config.yaml
n_layer: 16
d_model: 128
n_head: 2
vocab_size: 2048
norm_eps: 1e-05
bias: "none"
init_std_qkv: 0.0209
init_std_down: 0.0
lr: 0.00859
beta1: 0.93
decay_fraction: 0.652
seq_len: 1024
train_tokens: 108600000
dataset: "wikipedia_en"
Each number is 500 + 25 x the weight over the matrix's rms, rounded and kept within 0 to 999. Layers, rows and columns count from 0. Numbers have three digits each.

# layer 13 attention query, 128x128, rms 0.0813, rows 27-63, columns 0-127
499533525522543510507528528500496472506521505448487461480513509475532526497523499468563535461469515496495517458491503515536424503492518463534492517506525506496518471509514538526477497479467497498514456490465505535553474523538475468530526499462490521509464501493476490509451477518520516495483503457495525450515489508560496489484499460487486472501440485488465507467497473498538488529529
502480554528474512424470533460515501496460481487520510500483489494469513467538496435492495487543512516503484477518506490543493473527492514509527555498501527459503509472500519523500518558518537507531481467485528529524505470477496500496478479522495481486497483485491465523475544508493531539531508484450454569520493483493504487512485506497458454493459511531492553523482462513523492499489
475476497509501492466483483524527470515497466449528486502490521505524476489523474493490455489482478497482498524472492541525475498513494534457499495484533482495452493525501513465462490454460522520537479484460517475508490526517474516526462481508477520501523537532537528490520532528504481530494491476504476484542521479478496491476545483509478502472484481463497498477523517518485509520545
491537526478507520527521475493498458456479519511485507532443492518476497479457507489494455497499502543566491494430507465507485513522487458520516468500455473491478511540510451498523497474513509521476497508455495513480507478512525529529478484531516515478496498522513503481531534501502461492516514514524509530440522511493525498463506432521547531544481538523515527505488495533532494454509
529507474492475499477457503507480493540512510475499505507514485489460503478483499535458536490498496532524485510510471460479502492550540500495474480487574483506500489516475493492495509440483523484535467532497490479466508444486519487451515490491508444469523477487488533478464524486546490489496475489504538469510467506484535513490504458485483487498525458521521551476466502471499524475462
486468495503483484455501476499540494509492532502480499460510504495510517520469511514487459496549501467497494506548470518494508479496486520490551530475481501465461482524509490490487514495495518491463501524491496509496528531534450490490540494544527566482498530527505468463505481461514481445492465493495468477500468531472480512522491531481474492493471494497494535502514477492562496511516
483533459518519520476502522518444492471512495512512498475481479515474519487440525492504542495493503502525484476487521521534497465488508541525476505481540491527538501456541504480488465477529541523477515528502525500438510540553499526495477474455514524534523547485522494492488500496485485533522530527515506444512480512514502452531488481532486510532510512504532469480484513498559556529527
531455496475492499500493478512496508499473536506498506502530550509475550482524523495539474516516469446489484472477518464509462481498476510512477483435497481492514511501499542510503508488476499531487488488521509483507520512458562501451487469477499537533522540506483504514492488520490496504553527472479469489492515534505492490483518508502496518451471499499521475510512450495492506504535
531488493510509502454564464516458558512473501523502504532487490517496540480497525503491548554499494494495467528510507483525486443500512454496497483499534510472532503477543505521509497515518560531481519451519560492526483499515529530509467485483482521498522568494477462519469502491511491518549518533471454513490468511530465519516499451510469543507521490446561480598531501497481505543481
541503508499476436513481475514497482477498466494507476564493477512478501491483504523481503470510469517551517518479494526520522515500478495505499485466479523502509511487481491507507519539459467494485480477509469505504459468492470487544531487482507532461498469500511515498519515489512471508442525528504503533510492473499486495499500482496485499490494508491521463464493494479489464485482
507503514496539501495468482523447509546508529490458500496521547538486503446519535513556457538510482501521472506458528489481502490505492498508505469509527472445454478492507498485492503510501471505519472519480510446506515507465472490528477536510509530503515502507483508527498516534475500508468497539483520464510513471465458541494507525480507498514476502508470508468496471546497527454464
538453516530479535500476494525481523488508542473515493473477519494492483498470484483527525532510486470467508520498561511481502465533504487543504493549550505498514488493511490524531503486503504502536486511503536506520490522464518543483486550511452478517501536493463509448452435493452513515498473485507547491542509489490494510505479484494523515538488487519496500500518491446492554539522
500489488459517503489495515545454483518448477479493508488485503474473502486528460508496568520477476520506477499526483486492466529511514518545519484493483484519490532477499489490441508491507538496516475484520489472481517485496474501464561489514519454524501471492494510519503505498477509491512498483495486511498535494531490514507458491523462515528533531502522493483504506511532497546516
487478493524526478521453533492485443473503506492509482500533516509511531509546523508507500509529454472521528463490469484538450515504492515508489453522483539499453499533463507485527477526449489488439481495520547500542484530505471501554511478509448486545526494477469515507479498505493502491519458472537519487486506537511522479490522504494485512531481501512533520489573501505474501496478
469466455481481528458517524491520515486547489480486508485473504476492533482493485510480542500461500497465505463474442451459465563480510521462554473540472483543489481470538465485502516440472528536486501526550505467451494480501465528493527491463499531525504504535535499559503519505513487489491491484467450548469476474488497462494475565458500486469553522494501460532513546437516499495491
511520498444457476511450484503521491544539479509511539498510480476486474514476482483475488475495522542472500482507550503509494510500493523463505493540470499534539484520532500483471477508540496485501513454509432524462514516489492496479497472548482519462495555543508496519506512550480447502488511501532501495468533472487473478500508516479490428526498531483507469519459497510508469500518
492481501504540492492551485508495506491464475495504495473525526474472490464498503526496500500525496518514517481483478524515515482488441467470497475541491501459449503527497509478467504523461510481545518470524488495488520512519492427497541473486528521513477516496515498492524542488508483497477489495509486483454533495509495530512504540494467536482519528492454486470519464521494484475496
491479518492502516486523514514529477473485465464571522507483537509472479504512500471495479504517501520475504508504467493455451464489479486541480469510479469493494498514471550506538437534533492492520503523507472472497515458480520485523503477479486491504488553475495473478543488475530465460510527487484532522484492502511522506526545563501524461511494480502472521459496509528511483473489
481503493546516512464549511467507504522494509523520519454480492549525525506504515557520484484523479545471514512523473544532519519473492521519519471495504544438486526486466523528507466531449532462511476528491470487443530498507500489536499498482523503484488497494491450510502494451502493492515494498515513519533533509513499536507540507484490525515483498526497437509561480530481498500505
513492493467511483486481457488496513483483479526520500495537504548546473472574536545474455482479485479536481502519501511518493464526491472528491514479538502494479509474489522474536548511521499501516501455503528495509477545477480495528474445502505551480500471493453499502509458495505540476484513464485472463476489487505512529454524494470489535479498587472499518495526462507517471536504
467497478477499490505504473525505504511508509482466508457529470520509510502524472488458503471502450520464497482477456504549483534492499522518543497482464512489483514515518498478503481490481510487523527504484432515494487524541481490500525516513501519449500547487528493477507499524462477513465471526532499476483463484478502501492499525513500485543474497491509520459524446521539464482499
510492479505513494534492507537477495483500466497511509504544496509455500474499466490517518486503495503490511522502464520542467513453491534526487462445492479488502464512490542512478518514489516535553511500510518476533488519507496470522527508512513509511513483509496507481540520472560484482508445505486515516462524537520520562492564498464466523502485511536502501537501502504509482479505
543508508512476491484480550454443508477481485517486506499476467488510477534528518472483505577507458517483506493498519472511495534524456517517545520501509493542519482498501486527521475524533490551479469536499539518490509459494484468526484491518525434521485469516481495488479464483489545541504533512507539501493504529506503473485502473467485477511505491489503541501475480521510581539539
536491495492471515456529543487492484451516549487503513528463504508524509503484484511493454501505449469512487494498482466533478531483503534551531516442484512532508467505425477474500480485503488511525441442511493493491489505526502477491541512494466544515526527539488465564457527503488484520511517497451532525467514488558529506498489537445464497513484554491510443512477486472489498521483
460495488513546473476518490536488497481533480516502425489508494509468504513518534496467489468473478497475522519471481466516497508504487485509516465452509514498441470470467507514501477531473484460482513489436506509496543520522527533515493507506504531499489545487507456489518539478501504489513526471524521487548497520552504542510501505533503486483491508458524483517530519515514488496492
515553516547481510494504510532540529476557504501550477483473454477557525491491429479462526513547504469503513502486523522507495511488520511531431507464491455507475537508536477503488549465492496533551547496542471517525475548494472491467507502472513504484515519512524546502483505543538484490473493496514475502519523477501528523470496513486525467489520491493462472528488533476500492478530
487521517511539511492516535497475531494478497503515513478512489540482523471522523535487500511544542568444528522585486469516477496484492516490474490504478498488499495456513517524504517492526493489489512492486501477526519532514517516475496499509487515551492504499455525501505478544512504509484480503499538472484523466528524471468547465512522479466504457499470525500503476457465495544517
516473507518513495527514519464480503485539531489483492474480492517531484475498514487499484497479519476536503529532444536516471474476495504488509495508472477495502508510447546503529512499566499480491512493512489534454534501510466486502537506493447443506455483486456519468530491501522513446502510473499537501501449472470450499478483477502486530483490483526544515473512485476545477480503
464499464510516516496508508469496474526499530516467486487528461488507483506437470516507505510465505536517520493483557522486506464469507531524489508524488533485475519507486567498537433480473488447502498530512475490558501498494496496504514565494545507516501504502514513514485461503451517490490528465439487523514491506485516515536533470504493471497517490517508501499485473527491478512482
479531511494531544487503482468488494503477538509505537493543506532531490490470520539530538516514464456482456474462507487544504502524487494524520487491518500511489489491472500529495518494539455478497500520517516503489487526500505526526511480500511503460540486479528543457496499483531479524444499485491513463566487521508467519478463514513526545521542494511457509476527497517528480505486
455486492503445465491447519551460488497446512512457460504515522531526500478489500438501487457465484512489491524467515474476478465534505455555417470507498477515499486498545518502502460521505480536498514498515507481470486544506534535502493464518536492469491489505480514504488505454471483538533500533523524494532533535520505491476499486510472458482512439526505541506491530548499491531449
471488466467486523512468462514530488531506529459517463482556504503509500478515500499483518444496458432412501500531450532520478523488512481494479517520533487498494538499511483512460482550452541484509518488489447504538488561476493521503554539519468543535501509524520498448514495455422440464506481483540502501461478477547507464492539528539519526507503425438476460423522504490479464483511
495475486504498522485508508487517496523492482484496471507525504522453514499506465514532535521504497498446481436488499522500482557498465521482518508527541518510494494494491492519434469541501505481462511515532482485485529527530487505496489520481502503451500568509489480521461517510482497524519478536519520525512492460485545523526504500459504487512526492484494457499540486512538495560479
456500514510514500503492511487438484496511529493459521503509507534516531500516492500503534518528492502606514534487491486523535508499503529472475523506461471535521504476523509497534471469429531494437541469539447492500503494505542533547477466529514572508515490518464495466535501508531480488485457525483479508429483527490505497476485541489488489499470491511501498526537503467524493479531
539505482519514492493477495513545520505517486504518478528463499484486517508466518506512495499529466514488491513496500523521510532462431508495528524532490495515487527499504508516479516522536536510477526490539520478510488460462515485511522521487473474535493499543495517518507473503514499569479468451519483481497500499521490524528517499517483544502505505480478510514497476497500542543545
492507512490557534508531513518495497506496495506476509485519490527532498465511501451502519455465502550532512508486502524524527479498499491443495498478466497513438516535505507524485540521525502442492458507513467503518526539531517533507507496524524519466487506496522553498535511482476475444526481489514510510441503488502465511503520479480528490500482525484491535518481513521488504536493
507502465585515517500513553474498475492475491505505480507472540525514478494492474496515515492528486505492474493549513512485497515531488446494506513493506481511532496533460466478477448485510497525537480487528508493453481484502489492517505500532499489512481539483476518494491471477543500515457534498503520542544494498478471472528480496517467438482502458484516464469462490510545527451494
# layer 13 attention key, 128x128, rms 0.085, rows 27-63, columns 0-127
507497494508488528515485554509477487487436480518536477501518482459502506501523514523457524486458493483504499503530478464474459466529490499569452477499487518479474509503519523507493536562542542475510514497461484498488496475528497465526491493483499527508532483525495496504483487499516503476482469518501505481538507499498508498511508457514512511528508522472467501495503526479483503545520
534479525512499448484514496496481485445495531490498502557483482482482548463513502512482505497496516494509525441551477514539503498506534516485517503535462511451520487475500509532508515533546507496500507508533501523534538472491482494503449507515540497449501517556443443523506530499507473504484484486476481517472507516521564496500481502489461495482466521534479480545532510513478516464467
561527480490493516508480498528506536485503486450480442485481465469479478513508489518508489508510505510460512497490516511474474514474484504494527540514526523495466476441524531489469496516551495505530532468510498493510473518483505471481530519475511449460529497529547510518515489509523495501477505518511476513491512514457484490504528471493488525503527513519481503514510509523481506505471
546514467485552490534516515491495444505480508481461469504445517512498521474534501447480463493520520502526516529523477484515470460474510484497488484455532493463468477567511511489531488482480458570510466504476536540477487510534517523507467452530511507477475459540493500480517525496524501510530469543505472536502508505462446499502507482500510499489506470545526472476518490517499440501499
539504495464525476548477488515494503524522500511482532491486499480541437480508479531515467454472515492543506514479499514504505465492488493488507507490526481526515511525470467478424555523493485480493497502517507469486527480493476479498502508504524522505517482506470511476511461474500537488508539489496516513514533477533511520527449514456500495457499477526506520513465477518525493519455
460515508474509497531446525483504470492499479506505472517505467494487423494492532517476482459493484479519496553491457481497513512460508474540507485530489487494487513522491519502530541514503512512451486523477509528530490487505489482552508484511512530500469487484494472480557486480488493515518533485539474502514536461496498480515495515514490495458482486485497496498559517505470440516490
495474464518518515544479480484502539497476516509508511527491501465532511537447513496482481493525521493479491518480490514479509509531487522507542494470504514505478451499517482470499475487520461482490491504487507537534544479484498488505476491521484512503525438472556521464458502488486479519455449534504518467524492540442504500515481476487497529472491500519508530489505490516521510481530
513514477510478501517494516514433481476463506503504471500515498465500527521498495514490504508484536498498512462509520491479466512500501493535514487480510490500471471487467506490484495508493459456511524512518501496531459483475517501489482507495500529537475513491493504477453490512511463528509481531500518489520485492448507491480518482496529506465502492526498483482491515522499479472526
501506523507532518492513507526543532514476509525522512530506499495531538499472491500521500520528523533494497428484529525478495510553484503494519489486478517538473444511482545494488441486496473491483481470523478542490526509533464521481485518488527486532551506533525485503510516543490489511532504519504502497495482519478537506491515486493488478491493509471467528465519475533505516447542
515457517500517528482511488499536533494499468491492477539499507522531530493470470465501496501498516472518494529541468494514502499468500495445476522453502505488515493515515501510512501476503505520477500495498539497497495503527474527519481513484508505483522496533511531541503525518477512522484513468478487478506493529552525461525501474501507518552506514489500504513521560492514542494472
488491449476465504546493494482441481484510521486480492492558510535525489473513502530458506457470490513503479553510498475495514459478545527504482492499504485474482568518479496465526531551506502515483528505510509509543478494493540486497515543489486541487498460466471421522500538487534480509506482541545488489489520473528499576478498541487504500485491483487493498557504485511499479453486
509525480521493529514471566478492513497502512495534513526453512544508511491506495487519498515480485482492485515478487480478480490488498536524500526512488508523461534494493508491488461473462443487500502486518476470484497485503496491468541501488491513529452510493459538501478496516495488526481468509477477519499479485453528511486433474547512489424508451492543489524500510503509496453492
517519532450502508512515456506541480521558501497481555497488499426486502515483499522476479527459480502483513454501482474473486498523559566515453507501491447450508481470476487465515491476502502488507488501551498510476521508499519490528504502494505509512537528558497534447519504510499506486481457520496530479509511455477482469484495484499528494484505537515470505536472484528506530482511
497503516466460459544474497528451528484509525504490499482517504497525463494514515508433482486449520501496485553517466488482489493452546510516535481512510501491517531525514512465506503527477523473479505505438513495551513514518513469521492509529488525453499537527520485504490542488481480499482547503514492504471492469498483498482493540488510509452490502507518466518490520512505443501548
465498521535532481503506470507572531493535503520494527486492481487465487511508514519518501510464483526505521462493501543508489504512538532503489515491477518484569487467517457489486497503503485501510537520479534485501503523552525497486528530514506557531482525542517501492512512431472500475468462468501519482516497493483495474455479492478509543488453530501515503493458572466445533531495
494519493494492490475506503494532486521490485520511477458425484471455517527497507493505454531506501480475533472514495499531454467485477518493499491483537476513472533510518475468474456416494519460541488488515500452458502488511519531506502523515478482532499519550497505476488515478495514539507475472470489486490473539453536527551465486479505486497548480518515528521481485500499489480487
503485521481471513501466495503522496512496489491480504554488486491510521484492502488512506519462499513481480514500504489503523502517547507545475493496499484444530525496500509491507474522550499513529505459508451506491473512482562507538506528433532510485505524493434504522534511515531483494530531511491458496510525514523503511532483519509501504487506515517499495482494501520525543540474
518486502462503521503509546545487488526511541509476494535482484496471519528502486506495519465509548499482498556529483495526525534509512479482484490545468527520524500486575514513505519511540536492490509470469501539544494492521478498467518537471469504530452509488498526487538500491505497497518546541521511510491515505504558527503463474494481512514509473505493542498529521516506464540500
487467514515504507514513521516471534532497492520459519504526531532511508480504498521499546492478469516488510516528462530531497500494463516529470487550495449473493472479510523490529498541512505502481522511516467486513557454506492494474469457537503482476487477491519488508508466533450530508482515483488476551524494511497488477471515519469490495497499533503519486478472468488491518499502
510465468528492502465536481490498451492501538515490493533509540517566509498460467500521507502505509487580513533509469503500484513444554474456495476478489541497456511472469522516559526541520467482520495500475513479519493495506530436560444491525504459495500524497501518524522475502511480499489495449511535497491519505493510528483543534469464517501507514496487489481511518516537486542459
481516474477507506496491512495504479497502540523502492518490480494483502447506505533505503482471499490479493509521469507512550461444509475546529489474543471499506557478487465478515504460480488505542490492533498482475500515484508540532449512467494533463503518525504544549514497514483471534468534505481466493542489495490529462554474509482505467487517478504508477523529501500505441500493
501476543496485536505543489545518499547521478530511508488462499523501540485506506489492510531486472523510496523497517495497480502475546559518458471517477477483461536476499476491448515478550504475534482506463498506458477502477524520506505520488481492498504451469496509493516485521512507504489492489459503482497501502549529557491518483499510507489472501516502465510475533513475490520450
513464508447465533553522492529515492502520487539539517500488468464543505507504521465519527472488506487530492461526499507521523522503533534537450482509499491517488474497478502519490464511505507494495517524501503523531527499510539480474462461533477468523455435492506488506446487468507492480495523471523513554481518446520508487463529512483513462526478517478471518508524487478498472531502
459505476532509485552541463498500454490449529544504483502445529499533569486502486493456508514476473512507531500541536481542534541482540555483545507496513465493522439480474496492508471492496484457475504488488506504505473505525511513529500474472518529530536485554493564523484494471510505507472456499479523524476515513517498514461527483497534547485502536464466536513495552491501529509558
513507504510520529515489501517484494523492500506506527503483497504501510490488505504483510456507525497458549470490494553478538479490487467474543447488497509515508484464491474520515483518476522484499528486512493518502486461502521514512472516488527504501503533518533503495526526538536521504537504469488489525508486548517470515479466510531546505523474501514490507452553477507493529505500
481495452491515476488463543490529475509524494482547518512518482512490531513507498529515512491503448534475503489511492488520467518488511445511471516475525497460475514478530489493514545518464514530505478507483508478516506542517490494531465478513520524481523468497475520495500454433517515469558537500498466522467539537507474553502510548492468490518491507504497513434493486473484494501473
514483518505497526454471541462500517501485487528481490487470505479502456536448534503492506529513487498498524488528473549469538505502471502493527481517496502499563524504473507583473525549506527478477482506479498499473535516499502509527488490551508494543488456487454516507494541493498536504491491497476530485525528473494499516518492525474544508483549454491510476511532465529439509511499
455551510477473514484499544473479499506512550480540517477443464506515480468495518522511535484504494461520450497491543496533511549504468468489523490490496442499482557512502511501522515496543480484540480513511477509512490462537491456498497503501493486559474517493513521497515462490477449462512488524527565498493484497515491516509483478527470481482537512503500483490508519481505481493480
486498516477497487491454524482504524500491522511485495514537474526527512551494484514451503509490553554483482554520520469496527461506436502527462498531503495504511497507540479526479498492497543523482500517534452521488484466474510494517490502458518519432503516498524459465503481472449481493488486556515520479518497549517518450495514509473498535530523504470499504499513458487488481517514
480543519515542505510460492482513465509512526490475495504518556502532510484514479483523504515497534484497461462493488485460500486508509547507497518535520495522497510494507539499503528495523504509525499521550479461514492568483513488503525498496536505508545466451461519495479459507497504487511523517546534502516512520495473476454470482529502496461528485445512497484537515530504525516513
488522580490476509510468525559514539522478485496502534461539471497474496500488558487466471491496491531481508481482457473416439509511479497475557478445512562539471534508516556460475504495559463476512568521507497542513484495478501493487539527493489462492521479476475483517477550452493494563520480491500530511474535531500546534453519501483515523479468517509525543532506469504495477475479
498508472476448476522440508502578534438495499472530514504551509483479487512560476489520500464505413471449506547489532476492486562489505454534484539498499566532499547532519516502447439520515496486569512507515504472515514519537501457476487544492475516521550548542526482469467482481484473549504482490526499511526473476521466523504536480516467464511513407476495527499508544506488481499552
500553501517504510493479493525524542454487519474465493508526448491471511496539488505512520502477468502485496497492486508516517485485524521546493517512467511525484519471496488499461447476510515491516545495491489520527499519522500559496486529461514468522531486524479514470507497549444492509495494512557485538502492482502552489464505482510489491541498547493546526509493513467498581515533
480505508473517499484486461558470512500495469467492479483511512483515531528512487513506511551488537526492444476532525483494504465524498549478501478471506510475509478504490514508509502465501495520497497510521503481433559521507479474502481480517480590487491481537475502542498517487536497509479499499492447530477467481497447560542468554510505505519485439502532478453580504502497498510528
509513514487493520525505475504478508491487525479494510532519498503513494521481522469519496516533492498481520501495526503505515548486556514523463484523528483486503470462491496543507485518519501488487439472534524504496493527506514524534493508495458475517482508479494508492502501532478458455476518513477524490512518494523475536491504496507485498509489508538431494532478500519471532530499
503469477518513498512467505510522511530516520522488501551512532480484505469535504472545513453566509528523440525490504496575480465499506467540484474523483505466521531510510495507524480518502521532506494514505471496488502507514500491533481486505492520481506478511510501458508500487492472523536494475517500507462521565485490508548527525477493543501552499521495497477522484523505545507496
532507508510518502494527519510449463520493534491515506489461511500467486519514480542444497516472530501430494490487446488508523499498462493473516516490497537553535519485565520512529514480565482468450496495514474518533492502520502502467456508538474520514511475511481501482540478550479510468461493495525490516522503507496510495499474515504502477509505491489484516513485469538509520425524
# layer 13 attention value, 128x128, rms 0.0812, rows 0-17, columns 0-127
545480472514485507502505551537450497531512497515500500514481488516485486479520492493514505493537531473510519529477484523503503469477580486534534474520534501491476558478507498492517476517491502495540458545548512515490463451551513517491467488525514530488559531480536478496559446517421470550477511559506489478499490496519451511536474499483519528507457494542533492501480501494505501505528
513484448507485501510456485543494499525448504477487473517481517465500513511495490477490463479505475510505445526511463537519475435510512526517503461538487540491499536506512506445507516487481466481483545475479524503518494491508488497521496530517526491467507523473468533536533546483509495478507521461515464510500512499533470502511502495552514473504539482528519469503520504514563468520507
504493472477518448490485474559499475474506498503522495563525464463528464481484471510533517488466515482460444526540531488493512503469521533480487538515491474518491481544515465480495539482530534509500487513498518502530441501497510515485546470506484485499465527459563496484447524507469483516495485504550495507485487540545523531525474427495538514523471463512493530514495490511511482493526
471521477522484463524483498499525467516506497515512516444509531520451493489445485482513465492465488503513506508522489544515542498557491474456526489517476538531509444496528502536495484541514441522505522548491498485499466521489436527512486514513519526507472530490515521479468489465492496491504483507492492510521515520529550523491505448513505461497472497498445479493471507494479446486494
514528478484515471514534551507468530509509477523468499518544464516519488477513515553506492519529477592520535500506504495480491502471542513435497523487522521473484494466509523534512496461517550489531461525516488516496479510452522488463500509475532541526474507536512534550468476454505482503553475504488504485476504508513515529505491502519518492454471510508536487511502505461436519510482
508479484480520486487485524465440491496526519499518508490490484557479484457495549501464511531515483490490479497490516512510500452495474529480507505516486546500503500510476517505491528510501547503532489526476488523506458511508482483459485503502556488546493497468502510515497489492526550545528490503449478524508481532510485544502533503511537509506558514454531522476548496528555496471495
510489486497523505449451463536509488531496506497519456525479492481541512516513536530473516485462501462473516507507486524473522519466501484513522468495453474500524512526505488478456476538458506493544466510506508507444492478541442544504481542489488478515505447478546469547474535461521497491517481530545492544503472491504485542495485509520543482556464453516499534553463536469469495483455
512493480465505509528501472527457540477528493491508504490506508492522501505537535517513500484515470506499491473526475494509523494513476465508523453475562502479506560485492504501472515529471469481514506470502519576507467496462467535494494515521493478531472472518519482497547492497493485531483486489465473442483539510437450491562493496503497503461514532453473509501523516458464539507517
462497484490515533497551471493494507489510487531509485515491503486484465508455505514514530491549501520468466516478516492491489542506487484499493523505490535555445499502485480523497481515477529508510523505510476529516474489434541529504545518478531526507457525533513494472520521508512433510508460472515561536484455552534502519565549503484471468502586547478499553460517512506463458491516
538495492506515535515489516528496492491544514512517510509478549489487512484505511538467525501518513513535494477484471545505473495517554468504474482502509516488528483486522460517497505479512521524487511512472488461470509516497503488476533521549504525528487482486514494536550462504521517489492510485469447507493497525490502512517508476460540520513496511524501512493495533497533447499471
537520509498489518481500472534526493491450533449475458537532453502505433503532484504494505510498512467503522549483464495479513461508448479505461532509511490542506474526512503487490511549505466507545550524499527466493486507501539512436558457477525476534507527528518517546520505530505481494449523489544535504527520516524524480579471450478510498553487511516541476564511577531470506501513
511522497458495485523455494481505509508449512495508535482522512535500455578475450509527510460510495565483533482525495458480525479491513499559480532514476525519482424505511481487500468496497465495523505514515460538507459502522505487498499487514509504541530520491453445481491512470468488505473497485527502554464491469461528487494539484477514503561501530510455474514490481522536543523500
498510519499504474503519513487486498503514491489452467478431514531524493486552482476492518507494492516542547497467437513479508487485511486508528516469523519533464547475505510511523502477533483502484470462508436574505572538503495533504535526458488513495483445476499543538523464476507507543535501452492522534530527538499484515508542443491483485520499513502497470455497514480477504489520
490528512550471504474517454548475484533559421509495512520541455504485522473497475489557508507503508523512514499494493481426514497530499523479488461478496506467478500494495476500539501508521498510473504495514452472488511475495488536516495521475550521492513490539516540502512528507532529523484472443520519552505546531506503481534522496470512544507503533510495491492499478466504502496497
473493506447514540486529487544491523480438447492487512518505492509515561527496480531473507505545483505498479468526484527463498500508483466474524516531489487434511521511515549481484468508499517460496520564518509496454532500525519470486491455451508567471483472482485495480475464504514474488470506507498491528481469520484495493549486473527489525527504548531506495473497533519477497512521
495475490495528516511484473526502484522471491490526510534544470499468450505488519522510522513521475557495520499499512500498464461504533488550509498501535493514478515500504467454519490485503461535475505496530528524470461497500480506462531491451514524510434505518531510516528464534506483504486477461484486489482449497529505536508496461493485468507501522526487483509530509513502478483533
474519535513476481487483469468483488437502472483505541490508477492477521537469493476495467507507483488452489528533517467504517526522502479549510482509479502499503478467514513520501494517473481477525551509505523497511507536495504577467522484508483517456505516488501552480480435453501509512538520520572466483498478475505475512475525494509546515503477500492502478499505427492502463495569
512487532503475493554497525506526485532488468476467469519479472517503498514487500509504524509493495495510498492516507532529471560492508429496508470500468499469482475506475503466483512487495484498507508473464445480542445420511497423547470483490563501466409506502515512513531468500513510547533466502492513499545507485506532446485505498527517521502530509488488492443467487507492492526529
# layer 13 attention output (transposed), 128x128, rms 0.359, rows 0-16, columns 0-127
508489521504516537485517467508548446500489498519501510490497511457502532501457500473530501521436517474500476508512524498480528504528440498486484500485528507513522430490494495507491522454523490516540501514524495540501515524472531537500551498492487476552467508488500528495470480535513501494513511466502513532517512495500511504520510542472494468502491497498491491506454530483521522484505
479502529498513537476508547452535501516524515520495489488496480495518550535504511488505492505510524454531533441503538489493514520459474466517491539536494471481525453494505478507513514496538521501515471483520481530508468494531513498515501534488519505477456518510491501476460512463467483534519516528521500500553535493467488500495491520492481545494471512480483507503539512466459506512479
462533515527476541495518512486508546514499511512475519498458516511509514510492519492497525507471529483518502459518503492500491501506499543510489485475484538464527532456497520530539484505477445522488510496499506480509495534516473512511519492536511511524527499538431492524499477485499498499521484501476532461446506502475517516489483558524500446482495534513514477496531531484501510540471
518539532496500495498527470516480494494476491521499522543497505494525512510545533504491501549509499503486503479464542497478444474491491511525540501486533467466471529515459535463501486478478506480479483477536510514535470512521498450480494504472489467513530470476517491531536503502497486565462497487486500497473485509526471499487491531488474475493477528496525499506503446553521531530498
483518530536469520532494492501499491508510472451559541476500510520505492525500528456516518495477528481444472514516478523487498533530467515512500520440456490501510510486498517510444512550482513463504491485511520444514491512496468490540494492523495520507501483462495452465533499501527507497486505473507505490518463494508529509498486495499502503536503498491451508453523497499524480470514
489515502469477520493533476538533491502502468525514480487509502500471492541532484470514520469492531502473469497488499514509542551485498502512507486496526480504487546476536446480497473498513491481505504451516487499529492497533473519515550504516475498483509533507475518519460538496516484471504525513501532535474460481525508516515514471524516490523473517514464469547511455488501467492509
482483502466485529499525524462460505509545508563470503506488516507478471507459486476521491515527497515492515462498509492514534528500496532519476508503521514488476499465481513493502515466500493530477530531482498479552491520486492502494519499501446531504502524507485513496480490500472545527515508495472512474528477498486526478526518499509432511461540506508480510466503508554511529483502
542477541470518467501487478490514450519487517524506481517514484540488499464488493483450522518499517499474473468511494531485470503521505522525463493475497499530490486480516479517495480499503515514539511515449514470495531513542521473505523487483486521506501524498487504476496503484566503516502561487540480495542511497507491466471487475457478493513514514486496469529514543508460480499471
541489508516446449466515528477539547515514446558488513482505489530517484460511501538505555526508475522539479484512496518487504471521503530536476489498557529467511479472513472476464481517506513463524469471511527486470525491515500468503504460547516465513537481487506529515477462505550548509444483486444476482464544479499543477482497484545524449535487471505466505473528514514501526527449
488496489498466515495507493482491472529444510466487468479514510499501514536521513505505483508497530469412511522513508473488540515484446545506501533515498512497498511512487507477507469480490525506499501459511506533503526522504487523517489485514504460494507527531487501503451544505478472512485485471523525522530525511494513500500508475524507504477526481490510483472519496476518523516526
500501461483504536477496501471502548507501493519517511489535532506547536468483485509442513492490495496512494475515527488492459523502482526501536523510487539495495494439498495557516464458497516517507514505470515532483444513519436528526524479495548501471507487507451456464490500552526524509535497517467490497486552523533529514488445529468509482459501458500489550475490462494516481521539
523461489521510522516558487481527485505500497482484545508498471480493475509549498477504493579507494519566523524494479564515476499545474481495507469487500502488474502526452509503538482516524441498537475499523508504472536487444486510445525482488525520462534481509518485495519521485527506497530486475494474450491491540493467498444470505467449481457473486519530530497475481483506481461481
545527528475499500521464475495500511535500501503518479483563525493499514463474494509497507494528492522490455487533567491457509512466475508464496508527480474482516469512454483480492524497460533453537501524473503458499516479473480460495458480507501503540504481468491453484503539500453537489505544468528460487491467496500463486504522520510507478478505469541498500563528475511499492472524
491551490500525517525507531482506526544467524534515514475490480492525480500489507532521510518497475493436496514534481555561488461491510510494524519523489492528493486502468507511482513528481478487523473473514487477508504508486479457534496459494483520478494455476501476497510469504515497528501487505481491454563459499481470497509486499551483482489507489503501507535500510469501500532503
514493497524435460501458523476509485485536550482542471527482530499487467504505497434506458544539490507450527533486517492541498492520479486500478503484511522506515498475467466517522504477527497492544481497477508476473491475510455508500532508509513414521489521512523487481497464537522529510524495500477486475524524472477536517506497511490507481502497441488529537466504500462525511501510
527459523512461491463509524502534503491517505497536497470495508497516536507576473491512500498491520458504473472544494507524513515495493503513500492506473551515480489480451518516512485517495521512509478514477498528566525509555501467500515474511531489512517524467499507495437516488538496515484491492484524454470511497523518517472503515516513491502491477453530524484483501497498468541469
546501494469530468501494542547474450521510513512510485489471480521494491476484558511534506496488466515531488483514491511506466492475495472485478536508525495513512515524461466462525483479537509488498487493531519512495489486487475445545526490449499474518473490486502477522495487508465493495504487496475521495410497484524484516493466503487472500519465501501522521454507512461508504490464